Each number is 128 + 24 x the weight over its row's rms, rounded and kept within 0 to 255. Layers, rows and columns count from 0. Numbers have three digits each. The size before them is the row's rms in percent of the matrix's.

# layer 2 MLP down, 448x1792, rms 0.0188, rows 407-447, columns 1280-1407
095:143127112129140123141192093146138118161152132104136126126131123145121138141152124121137146147085108125163199095141151135129115109150093151118138150101120137152102133090132131100131112143112100112125170142152097142136123087134125123102132135175141093158136116125124116133115103149098114113103142151085123102124107105151095093149113119121127130156120133095136144124118141144124149090136
102:106118119128127071149135176138128119121114125092125119184099137126171087141138144159140116159141152131178103095130154117125164126124128191168125120143135111169123167144105116107108117137092162147117106171131126117090128178128109127127161157116147143142145145113148112147124148123092143121137128143136171127120139072153154125105142123095112142142101153079114129141126087117096141112124
100:125148079117147114125135103125108091126117131152101148147136110104134144133103139151122094142114128127162115061090123142133104144103136127142110115161154129138122131108140147143129107123128119125187135123110086124135121128136122133133157134131116147137137141099123157131090120127121133111135137115110167121130127118151151157131121102147107066113135142129148119159110114117137094096145
101:104120128134113078103125172136123071154140123111145112089153106099110056108117084118118143137138112102120073148104119144120111131119170151095143157105136134131185120105128097109141120122140166148154130152107126124132130108143112093136113092119137138111128152115162137133082132136138113122106124124116110112136112141052107110110147127146110094101133089110115140141119145140147149154149
100:114080160083116121108132089145119094119110134043160147096143167151162159152128115112115145121137166153154133097216110146094100135140135113169146135129137105127110114124113089113111122125120104110115110106132179113122159135135135189125126121144140130128150174127081157137096103147173118162148130142120130107112162126129128120139162126096143099100116131174171113108159124173135197111133
102:131097058130114156143163176142137114135169091174144134112142177133140109132133155126136107122131175133085153060137129135133131110121143131124114101135085151151164122132111130110131139125137145155170159107123110127115138106141137135080157152139139114170137129161193083110075143129107144098126137112131085150137130119177106102142137123115154128120107143171123088108163152177139150130145
103:134167149151117131094136100128131119104168161088118120182124119145139091123134192152127154132171142119101160171123169126139118131131193161117122106119133120124130090109152152131114164108130131155075167140130080118121141091120120136132112125112127135135132113148160138137125138137159095169128150140130047125163118130134136154119138123104137142115114101093142142146116173137119137134119
102:141174135158126085130160115140145097164157081143128107176116170117105146140098124137140108136113112141121113081061086133128104143110114159186145124158097163140152168159128119119122107181108125124105164111132114123138131142128134143151134092119116087108127143151166155107123117130071105104162107150119113115112097152092110141134118124153149119143132124134128121198102141137133126118130
098:109107113096144140163112151122124155119118133172106114107150120138104154126120100099114159128109129130123111121144126122135133122107090146128141175132145140125119083153147109141138136112131084141149113145133112144128141131146101141143149144152148158102127138159146179121110155103148125131128141107128109092149135128135110114163134119133126087133148145111104145075106130149121178129123
099:124111167094135118132150146117135130130108075119117131136123108172129164126117141112140142097129137101116128066145134120114098132124123132145113124094132136127117131131119141132115127122169156158123138159133149102115149183142153134109175166105198127152140118133141119136156118136134087106127129146156087135143163146174139140133113143108127072104138126157147124086147096113134120116129
096:101137132114119114173116149128126121103168158166133134121147139115155149128142098111139142138169113122112071123074084121103137127114072117141133109143169119158129119135123117123124152140120103125107113147124105097115103198139143144140122139124135106124141092131143165111118152127134125152132131105118122143108104128156131087094099155120125078145154124151093103117086116102148113130148
100:130111087129145134109126078120171129129155117104121137149102144105141158131098088110127127150159122117038141105137125146120157140139094181088122139160151128122165134106118148114137151160130104127095117130134132135117101093117123155138147106092109122133117113136137158090115120148101106135163127191142109167127109095109163108129123127112118131109137135167143158122090183151141095122127
101:135119151158113133097107173133148133140139155143141135163146106126105126121112134129120148118113124119168126113167159117135115082147123135129130146114141097114069110123125151127112149119091154124153177141128167154119125087119122131098117151104119162100096131088150120152097131101111140150131130124106100152143114109167124084142148101146131171104167157161135147130080160150115134133118
099:129148108138089118140095119124111145165131161136122124163163121110107152136121093122156122136099125125127097167176077089144133152121140136079150120092142119123128137135099128134139106106111110119152131132127134122149142137108111152153155113122156124121166154110095143124116083125119143140117116136102140144109141213141168111103154132133123144100130104115114107144130131115115128135122
098:137104110130144151115127155143127121157111097098110125119157125140151124131118170124133084107156081134164119105179147133144143133141115137085121122122135126174116124134116120178136155159111113131098136104088112129114124084095155114138136164152109172149105103130129140144116117148172100111118134143103126105126147109140128127141120117110112135112135152101147108144140140141138117134149
101:128071089129145123094147157126105150138075119096112116103105176074138142100163152092101107119145120142066127083173107093125099109152146121124144113168156142075151108098102157169129139076118088127159126157158188103130127068134135116127115183132101091150119168153099137126142161152108091150109120102120136123117131159078157116095142163128121160154123128136156129144141134083117136144115
099:128180126152129143117132125135106092155114097135133125117101129132109133123116185148128110115072127133106178134097132114133143130117138165162126140115127112109167071139120107109134133122110106109140133137138129097126128145166129138140138125128174136140093117105120119117153106127134188146167141113110126119154118152182144160090124160088132079140106139183145138125149119146136126131120
105:127150091184094134104155111141085113148093075128148126132110091080156104142140016152114105138125137118147125140123151145116130123119122136119118119166127125153155205119097160127116140128127095132126142131119192112131138088109121119113118133145195114129117148091113103099168179148143103122149109142141092145132129093102117110137121120108117195104133135107087121108138136109138129119132
102:116181155137134115145149120147124106136105109141143110170112061126114161123177098130118117109148147131100136130095153157117119139123138073146108140151137109129131165122122131133134115107128129121122111089113116149150149122145098117128105158114149139117129152127107113130131122145167132130075117112109146104109165102120147150130165159149114119130141105188123135106126117107109135132113
099:097159116169126169132175137126124156139108120143129147098143132161146116111118125119150117115142133145056137098159160086122157121125132160158126120136140111109137144111106115137127108118142140155132181139146144118102160117160126152123144106179120114134138139146109161105105134145117160160119145150175075163122142115108121178120121152139117094144126119181097156071116112101115106114121
098:093167164114096160156174174133119147119117118107134115138120087122134136136120134136119123132116116148142153131133103153132110092157141212110106137119118114064086100114110147129135096095149137131123126155132119129095118125133142104117132106121139123126115140120181163126090117112109134114079124142099013098174166135148082148132139107089123136140133133086120118139157157106134102091130
099:116131099137162111114163149128135128146136161077126126107120162119135106141111113101105122150145149118081123150142129165143129080124093144143102119117103116140096092157070159119115117124115196086145132114108143139105127097123096129133107117115180085130123113152011175124107142141110109124136136123138069111125152111142126169101129130129105100140144121175120150126095120186143123131145
101:146147150089121147135127099163121120080172091149148125125136069167148125134141113149123113135122096123088174151134178095132177138114141138157126141154105107072177098112102093141133135097144168122129157104125064116125134173115129121161157114153110143132121118148146118130149145134058117115121146131141123161148141098100136157080117103123158115146127112147126150169129147100125105127135
096:129126097090145089142091151140107111157146122108116118096077147149099135124142159120152124135095130128163175086128129115130133114099127125137115099106136105149122096113136141127125099096151138122112136112129071141124146132110099134153113104127145144113131137125109139123092103124142150111135139134104095110139132082107174182145139138113122124117132133174135151090147113086123142154136
100:155150147128141133108121126140104126126105126092121113136094184110132115147115158115104105138191084142123142120154067121138121105115086083095134094100132135123150133136114125123134119132117122137156132145180187110114144148128130107125141097163119089111122120116121132142137126116108102140112133111140063128114145192099141115128100138146115156099103101183175156146164152125131118114111
101:129127145104140143142175143143131115097127111139121129109120180148182151131104146132129161116148137114173141159095158138127140117137123160097138109088159126099142092131114143099114140133103116117119114118127151136124124125126139137142124120114106089123113094145191113110099157109136129131118124135124108092128127116139136157152138122143106163139128098122122119174115109142116109106139
098:100115138120162150111112162129135121126137073122112097103146103109094140133152162118131130127072140132155156164130200135129108148141153115153134148148157116138110069140114119171118122158135151101143105119104087134149115139160144139166115099111133118133123116141127110116090111106169081109141133094123100100128136112092126126173147145120145099129117134092182138122122093161121111136136
095:143093107153119139141100157125132140127136089169130116142137152173139123127168078111118161156067114122098140134187080167119142140109166123118145107127111120150109137132134097110136109132149143118084132141100142131112102085107124122123099123101114115145127147164123134121182123121119108130147122103116135112129178129138145135137130094114120100155110133105154118115102143131131139131129
099:136164137129141097127153129129124129118116114166116130123106064103088109132088124133132126123138122134128128104120182155122145123120142151142163114120109125166083091115130140115151121128132124128142110135134140068131114130147124128080115106132096101136112128150203117150102136158138106116131140127125097121112144134100169123153121098152148148145124148121113122149188145148115119109131
102:117125109067169107124140147124122081121084149150108111135135088128134146123120095108153157111146119128193141128100147118117112155103198122083121138151134127165148098124164135151119127137126136114135137112112192144133138143133126152140103081115102153122154129123119144127136086132170123102136116137111176150090132138127116080154120125134103107103156122110103107049138120123109160129156
095:098122110116131112101170151105152133142111131072128146154150151145130131132139124132138113133142133129030129114126111155115138125120100079106114147145166120142147108132133136132129121147119160116120129121114109143141135126127118116137101122159063143124153125134115109123129116104133115113151135150201066157155099145149148147134126140108141170099098130126116112161149142124123138133134
102:133107108138123136125093120132111156133143168088127120156154179099107122137118138108108152142117097124082093097135128131103153141094170141100144098151153141106141162143136167134130131128128098128153144110103147163139135124165124154119125133151151116111144107097156145112099148137183135103122137146117148118119094157110097145112150135131131085120153117124144115066148136149100102116136
096:083199073110121180126105114150135125159141164121138121156133143162109114123133115115102134107128108123084121164124151150127090121148141089135144133120151108076170125138119128134139108155099107133139155127126165127129143060129120155110136122138112140136098132152138155141118099120164105103119127146163124178068121135095118139134106092061117139128105122083112178083112126126125107145124
098:124097073194113108107161122113123157119115088142103118149115146096111154142103143143136107126187121129180134150164160131133112166127168146136117099154170084081168135120112130140104175142145100126140117111128034101143130094143100134147139107110116094074126124119155102129105128149089142103154147123102113129110116154133121120132108115138127100114129144097135149146111133147120139144131
101:118126081150122097120172131121139119117144144077144116124128114150126122110112081141122166163085116136131140144114087131129156106125097143111120105101113128087169157127105138173142125112107118096173111134141072103130155144147128137108122132123108116154133133103135104116062124118153129100080123114128096120168107101188201123106152141117135131134135123125141148137154140114109132116123
101:116096142161133094074125156121108130165142059085094120175120085109130163116113099137103111154138119123115117115161093120133153105135141133137109135149184144082129105148122131133133135124159107125113088130129108115144082117129112149066108128119111080132121115161097165123136154137151103142158123157122080131146127150136154150131151120176094151155123114097134135155116137099102139143114
097:143171178121125139143104137138145119150137141174138138137112068124115137114149180166117102133104145113135154121050129177117109103116106161098132106153137150122108137127108106095105103150119086119142136134135098111131105088100154168119105146151146132121120149103091123090129156099141099145097136144128126122125117118166143100095111140146154155101164112177127166103141142104134108145138
103:127140189173119101144130180109097149131125105136132134134119118159129141131128150115152143140157101126107136094128123139124123116141113138129143158131165110107135103171119115139102130124111121101140139118119131161143118165128104097103127144122129189113120140117124119101133087111130128127136115133132145125117134137196102114131128127129140127140127142115132137113081097122150096142137
098:154058136097135132146106119137132151135123112126125147114142113108135113139116126134152159123134119126045186190119109130119147120134098102173130138135083117068133089134094105117153118134126129124150152131126115138164120132147128088099124110148139080101111077108113167109108125117135174146154129137131162101179124096130098099106127113145123136095095163145115127099116114136135103152138
102:105067159131110152098144120130127120123138103163135100150146077152172072114130144100131110124150160129112110153188114130137102137134110094134116106127145160152099123119111134144107162126125132134126096129126106127136110096122110130192112099099152115152111119120145137133162155133126030158128111152133143155174121087095165160142122115107120153103132150111102128124133134118137133129124
104:131142145153115107111123160104141113074135129149113131109133064123121126130092178126147139123156071126098148158100140137125148089151152162134127092115130141152123124086134097149132122105130084106118132109146126112135094142111112105096118148110159162125124111120174143115107150173142125127126130120091081119126151114092133142134106131145107142111129094152106106112165123100124157121122